{
  "num_hidden_layers": 8,
  "hidden_size": 512,
  "num_attention_heads": 8,
  "num_key_value_heads": 8,
  "head_dim": 64,
  "intermediate_size": 2048,
  "vocab_size": 28555,
  "hidden_act": "gelu",
  "norm": "layernorm",
  "norm_place": "pre",
  "norm_eps": 1e-06,
  "positions": "alibi",
  "qk_norm": false,
  "attn_scale": 0.125,
  "bias": "all",
  "tie_word_embeddings": true,
  "parallel_block": false,
  "init": "uniform",
  "init_std_qkv": 0.0164,
  "init_std_o": 0.0,
  "init_std_up": 0.0164,
  "init_std_down": 0.0,
  "optimizer": "soap_variant",
  "learning_rate": 0.00326,
  "lr_mult_up": 0.632,
  "beta1": 0.95,
  "beta2": 0.99,
  "lr_head": 0.00573,
  "max_grad_norm": 0.5,
  "warmup_steps": 200,
  "schedule": "wsd",
  "decay_fraction": 0.582,
  "decay_shape": "linear",
  "final_lr_fraction": 0.0,
  "batch_tokens": 262144,
  "max_seq_len": 768,
  "doc_mask": true,
  "z_loss": 0.0001,
  "train_tokens": 926900000,
  "max_steps": 3536,
  "dataset": "wikipedia_en"
}
Each number is 128 + 32 x the weight over its row's rms, rounded and kept within 0 to 255. Layers, rows and columns count from 0. Numbers have three digits each. The size before them is the row's rms in percent of the matrix's.

# q: layer 4 attention query, 512x512, rms 0.0746, rows 192-238, columns 64-127
# k: layer 4 attention key, 512x512, rms 0.0729, rows 192-237, columns 64-127
q192 099:107114130189142157091104092141149076109174151104147163101136166041133109131136147182143172204113095152059206178133174172078117132084140084126105197092134103117100177095056153144106130107105078
k192 098:076165123232148133159122095131127147121087118098180184132137150119164110158183158123123144161155121101126173135114160205065143108102097118086085166152137102088081160171126099141126158109131134
q193 101:081136112098103053099129114106146118106193148119127075156111145156138171136169130159178091137151134149151127103111087124128099121088057122143177168176096154157141165089172099151101130139099132
k193 101:115121146116097101122108117081114189145128141121117131144141098143094051115146167128137099151099185105135152124118154187202096137210120143134166176153092168129148137115074127204172115144144157
q194 099:087164183139150125151098146107128158150191194136084126164161146117087122093105170149172125105088125118158145155163166154132108180088173156106126172138162125183110142127156093174162169168111120
k194 090:181139107058124097130179131176119096188129120130071232094089164124086148183123146133125130096124142231114100206132130097117098120116098097130139098085102165179102156166099106133119170114108103
q195 100:157136108163152191121091176137127134140131062086105138127125103116094145075150120124151116121111125110113174144136146115167097072170126150116112092138124182073119126196141150092133102111158158
k195 100:147179077101136120130138135169113138138156108113076123114127079107121120153121167078146167131127126167114092195134155145137167097091079146146098089099103184141095134150138115143050190175163102
q196 098:144095131035094187141076122110055130207141159088144125094117129158116121153133118113137141147157121156133146131079026110172100158113054094086114114175120124084120157083101188142076077079104136
k196 098:106071142152106073121132130189144115099095104110101138128126190123129114160175108113098188167126092108124194122162166147128154157150145112073131149166113141164167197128175114043125161113106115
q197 092:116145126114121119144166127173132141118116151061164063103157086164118129092149118115167155076096145134144141159077136159110080129089110107163133174114132134124125130071081156094195088132087147
k197 091:147122168083155127155090222187129122147110119166132072145102135148112119084094164144111153128173043095147118168124161097153138140159105095151107162070156165168135110122145108160144132143087167
q198 095:085120138134137163192146152086106094114172151139132118157100170184142112183090126156210177180102126129142099067126114126142096153144185115098120133140095148192122144113147127070143126139145108
k198 097:173162112141098093099163145112148112122192182088177119094175118118099159110080121104119076120117171174150172153163142131143027093194084124171085205114114125121090152141042101154152133117131143
q199 090:112065172134106154151154154148170132170117110179093113163165141124128110128187165124093141155151114124080151124124100107142097208142162160099180124172132127119149157137068138129076127126125174
k199 088:164122089136119105107108105091166105120141144123074129098152202100106167110100160074148071121086116143119094106133117166106220173120119134163153115128097131162101068143151143133098155083132113
q200 091:119187166116032125210096113112151115080178079109152148184127144108113064116089093099127142145105116148131157153137116106106115184102114149170116154125179168128156120106101128121162164177183096
k200 091:203139091081154103143116136064113184121075136184143101096114111104148141188141091136146115094141050123131077167094080090139162169156120157185116115134095129150129128177082121161102109092144137
q201 091:096112142145121089174131075152101084143097158151091148118100160073092184093133110127124175122139106125174107098082178153100122140138159160104064126147118084166142060125122178162255146151097142
k201 094:092164091110084065103080090131169055153052093150161130144101132129117101156200104105125158104119105159127101116113154146132139181164060180137151139117125180170177124139114156142165088077122096
q202 093:121047149084108158072174138133090061135091096130104151107124132207160092189146169153084173045124100112114156037100103164152120090136100120151191096098144094096098116102113072101159117142062118
k202 090:125124104133152080145081121107090137114154095097147117113099136169080165070121154076148060163101114129148137119187086082077083126133129137124125110127151116095132112119189137127151113131128136
q203 081:081157114114166116133104135135116116177136120103145138115128166063102212145161144130118114169111118130040139157184114151115133136126175146134153084117116109094083152083062146114077166146093140
k203 085:160145118118097136120135118141140104147147118118129120100123081169126109119066147090092136142087098125134126142199138144061122092131202112134162111148099190163073107143088097109092174123169195
q204 094:147115116117148128149137123126112168106067109170170043134096088186098083147104091088171201123132169097126093091091141106166145137190157119096140111130077195107152093088114168143169107053104123
k204 093:093032117097140131145117177153169124107130148135124161182171127074153148074123144111170081081160071106145125071113111151166145128201097136140085182087092097114131125105158152130165150126121138
q205 072:103104137108123141176134185111119163083131104121129179130082113129096123103112124169126114130187102129138198091127082099187199159144103110126145139160079209128177079176180136123084108093122129
k205 073:096128118177138130150155122105144125124125127146117125111188103173171102080109094120094064153144177138154126069156103165133127154131182141111132142120098092098138116111133152087090187179168117
q206 093:083098113131069125156112137101156039149182133164136139169098150106094129103093123085142139120054074084116141123147230147105136170156085120091112132111129079123186119110097107120197162199133111
k206 095:126123102096161118097145127099140146122127112153098164141136154057107125102136175066151131081106153112102095154145200171123169140103054117146112108141137132097124135197167153127140142109148115
q207 095:140196165138104135128186078135109134107119169166125140090112138126075150089093167152154091101098106138108167164148131100138148070133102137146113191111129149123136163068055123103141132174131157
k207 092:121121110113090150114132153095115182098138106141123069134135155112114073119097184150161129095148172123157123160173090151095149140129135076081121172098134151133117074098192114105125188052090148
q208 091:142124139097143182123098129116133073171170113094147084139137177153083132123202136127110105137148113158072124115150170136127133122192155183130139119110153133146065137133100168134070137132115160
k208 097:192089168125129180125143157194070126121131150187118115084110130132117095161167116107135190154105085121144105149129143111119118193150165148140106131101159214134134101091164130136111075124141171
q209 094:147145159098134163111180137138134164114147135123189106193180138119069075141089187155107095153148151116108168130129119188152156121127007165117158110155124112138125163122150125138110121130127120
k209 101:149101094107111130147143074169161135138110210125102091125058138113066120189119165102139168120097015112086107156123132133115160123091110155138106074142077128196144141144095173154095124121167111
q210 097:075076137111155162158132126197120095094092104135117130178063142112094172165122122112045116064129095169114103113072110115112094172121107187135090079168106161079134098104101135086129137116087128
k210 097:108172098112067143121090111123142124097102132185145167110140079115100161091151141113166117082136133134058087114172021079161134106159074125095130092201102110145122177113117140099135144107122119
q211 091:116099114143152129149163169090168100106117167092086120145145148123159082113177155156124157116109148152180137091158154127165088147132200129150148131097088141095092175106147211146082115120141158
k211 090:105151119097173171116159117098111072130120143160106132137115155127148098101165137159198165098134140080164086086123163154212105131131083154132117150131183130081124121125176086156155100144137167
q212 088:150146164132087083109122103168116165132117128095189132108116147082099063075140119136103099118128129153118131193188067180123152109128141084107153167154089146156101085111152130154157098163107102
k212 093:194105105136154121135174087170123104094143126136113137117112151168132165171153176162145150180134082109169141128143077103100159123128127110139131124126107173140109108080151079182116151107157102
q213 091:189191145103135136114137138121180126153188161142125120108119135146146139076110159144172128157101138115088110125174080112136142129134109128101135133082095109111164189077147124169144160126125062
k213 090:139116171044154137122143113117177085176104131093142084153138141147118072157123112113158184122089093068184142150177162149177084086145139140096133131122113193132101105204109119107099133125166133
q214 093:192126107145124105131109165142134108117051152135121133112133194170111089109083150176145123151123102087169118131155121126163176122173144131128097160130100155127106124135143136152087135135131155
k214 091:120083060178152122160170079073123142107142100085186156082148135097121117096067140156164141158126111105106186106075121154087090105049126149099117124108122101124067117092029163108096151160122140
q215 090:187165146125084151119148123109134110168126112169131120173129140125140152136134120154215135124129155158148089139144118087106064143097140161166098124129101221063140121134162178162142136105193143
k215 092:156128124127078141135056175133099165146112158103083058106107108115072105129138111067184152106156105125024143126159159135133109158159154127164099129177182103162157126129145141102074153137134109
q216 089:112097097218148087143123096139186083125117131136118124088125093142140129127196163098110111088095130101170148141093173139136109114135190148143093123158148097158121132150151109120100128186178130
k216 088:103178129162101201106098064098093104063107142137127094129168155103151078118123105100114102120130171106144184084175134137151168082122150137083152162121174103048126112144174131133169079143128077
q217 095:091113123159107107085078122115158074121169110118135099102147171125156160167136118099146049111114212146106136123105150147082109103135131108115117130085158077169089141147142096131086149158165074
k217 091:170107132170124151100120171110168100120170156117160059159136084148123132180182122132126205152147159095133115114107180183134119150145138166107123155192173128111112139105125115124115111168087079
q218 099:167133129175140165124127148121108124101139091144140124069100112131145122158123105135142152122152098148133130127119156178105137091018152189101079127124155182123155164126172106130122140118183155
k218 095:143120096130134164133093151053115121133148150098187104140154130137152111076128126110160149148178149137000089162091135149184115117166145072098117103143174100081116088101134066125103099065126162
q219 095:113162118080130118172154153139085145155105167126180113104160129158153144100147130070119105100114108121144162130145083164129160194084098160165162111146165101104135189108122160072120106125151088
k219 095:088119165156124121102170029121099049143087091141198127120076137144169114135165107081102167131121127097107132115122070081145127112150214106130165079160117158124166115110153144152136130109108066
q220 094:163192075081135139135164139149110125163187121133149132181167055115143142121080097093134135194073137104125111134125112113134148139065080102113161075159111115104118120127075068101144098133111108
k220 097:169128132105156060104159181121175169128091149173077140122158064130143134144135099102137105124152088102163162151093185159114130113117115127173163078116103137178136156088110141182147172156155122
q221 098:150114157142190147148119160116120110137125120098136116156109136101201121150145177113082085200108104148088092132132116082160128164134148106125144088157133100195147173130131155151059157100126164
k221 092:164060136151140133167169082167131090113134131188096129089118177157093144126184108113116184190057126103158157169147109212071129114134119172115120103113174221139096057193129138136123090110114104
q222 095:108108091134142056124123107083095123074114108114104080115115116158147088180109104191116132153154146152173052208188158105114138114109136125176082149076132173096153147091081112143111160135160144
k222 096:114109144196104118148158170125100148103125142103133143102170080144149169182163122161090097054118119122159084103141097146096114078152097182066142147120102091086114188121096185141109114122097124
q223 097:137122173173127141143077142086093129165122143144109153111115172133112112096177076129116113051123101149124131153195110133101144056178148135151101148148163146131115139182153088118172105137078114
k223 096:094113158137081144113125141145052125104127100102168125100110128097133132189145122145127127167235169160124140142114141094115101084139133111094090133133189124132069101166103135164166092162112045
q224 096:106161105143113136098134122131121086099101046131112151099135137147173190111173152072144168137091091103105097050160151096110187037118109167145190131080155042164145070125137141162096132123176131
k224 094:140144134190136209090175150130111183056159066114169135148108125125144100082140098142098139120175116064200108114110112131194097114101176155084137157164117087056087099115161124145116114097135108
q225 095:100164132165127165109176072151141103114117122133119140102134128176140137070073108142117158093151156107112123138118120160102164155118082108144113123090171089158151123069122096117103089088138156
k225 088:140120139055125132097123128120175147176186115109173115145103089089091180029087106130195125113174085149115101161122135101098129113140146097144139096178145070116150109150111157120167122102180185
q226 094:085071151070095159125128140167105116095144108147125118089078099131123162114189124138096144138157069174145105116112098132126176175092144097121101072183123092125095126130188108167104124122143116
k226 093:096128150184142087147104143145123084056107102104183056104096138125153118090107126142100149152142165151117103118128123095190148179093187174131172188102126109115143095117156143089131148116125126
q227 093:125093103172092154144122108123109128086074144166103165110164102110116092119103103181180095145107098094176156156101147161179144166150133088105157189107117092122126117146105101178094146133121142
k227 092:147103079156167130175165056128165190142131148140162168090142179124140119094148165171132099106148174110124162157075121129198125123123114160131117104109074208091106166167148118083163173171106143
q228 087:080066108151178102110093081154154085116086113169089122090119126126129151187079154105116106069096121138146149106123134060141135124093142114086123199128159123081165134182101111172176119154147141
k228 088:121171128101102127186139126080147166098137118120125097114159153103095110074045152135093161117111125097158097125135124154032158102117112172075141127133116149152176124163076136092171183116136120
q229 090:148107104138145133084125141125114108098092155140134104138140109162126149049074125116166150100148173126156128166079146164162126097161062201157183101129147139122117082054128199126131128093130106
k229 094:135101113110157112104164093114151162120163147170187107110128192174173150154161090111095144087053084099139079100065116140159077110114116117096127114110105121139130100085104101095149100096142142
q230 097:133079130152143088167097101114119150085122128136141086148142063123115103159083032138155106114073139085151099155098133105164080118098139193122077129150135186189154104166136120119212144121102120
k230 098:148157109153072100132088130117172107123108156151148059087177099118149144135109100175113048115088122163174134077102144124082132118152118124201138157140155121121151085101129154107085126163156182
q231 099:090135109117152179089207132140099107135195119168122162096048094093161161123094130091150197137135137179168177054101107088163114124168105161061131130218092110162129134129123147161142118120121104
k231 097:122171178121131097130169112142123151124098072105119135145170190138085085166117100066132169137133129140108153109145093146123127123147168059122141136185121107162070213116111123119089113053144120
q232 100:106134130121066111127121152086118116128151127137157094155142152143137089129126106192166109086126157121136086176140082118165134091113172117148099121152173151146129168101111083113139153128150104
k232 102:140129142110162156109096225124126185078135107120163085124121114136158120145069111135180080088109118098116144124126147099095127067116150148123071129126171127132143086161113129115107149166066171
q233 105:165122113109149183080127157147107127107105090098160110109101136126106122151093135087077160097131091153120133135119098109139103083141117132186104078093108122137130085118108138129151105121191151
k233 101:146155109163107084157095127132078061125117120123128094073164173129125114140116076094137146151113071116143156095127086166143091121156083129134123121114091103115158061140090082138163105118129126
q234 087:132146153117111138119137120134134135152148165168149129106126164177139104143141139128144130168124119122130129063063107152147112157162128108083133131161127093101180109070160120097122112159127137
k234 090:120114149138118086130058076118169143075151166111150109081104111148108142160096125103077112079109128186106067118135087081159125148170158144173171155125092094104141121145099109067104152138132119
q235 095:161104108115156133131106117083102190136171123107102151135120161110098089095104189142130089111136141151100140140147102090104137106173135145119071071154128145114091143128117142133076093143103151
k235 093:074128125127109117115106057134187107165141095163138152145093164106097104155145163108083158148102138111127178111148139128090119088130081089131134155172106131133139185087142125085139128112114120
q236 090:150125150118146110190099136140164136151125105067084117171171106083178202111141135107153141149131147082110076047167168065106099178163174121057156116118104153074077141170114153155065081078145146
k236 093:140147130057170149123084181147141194096145131157166153144169098085110103143119180146129179126157093152155125167136144129114153133117096149159100105167156184100120123105141119096101110121175145
q237 097:139088141168086094143182148101087090054170131128134127153140060085131140118171158153113085056227079084109100108165112121104131146083141120140162054054138151139140138143105061143104184104149133
k237 097:050151162127165175126117148140150171183099092080140137138059162087152132121164134117073072134117095119110163168164129142118138101079118160132123066109105141124140090194129175105118125131130113
q238 094:160121150122195183132109118125108118085162146125160074086141140105134128123124105107132080137144120112100169076108087156146143125094170136077137134079132148125147138150070153117075177121145159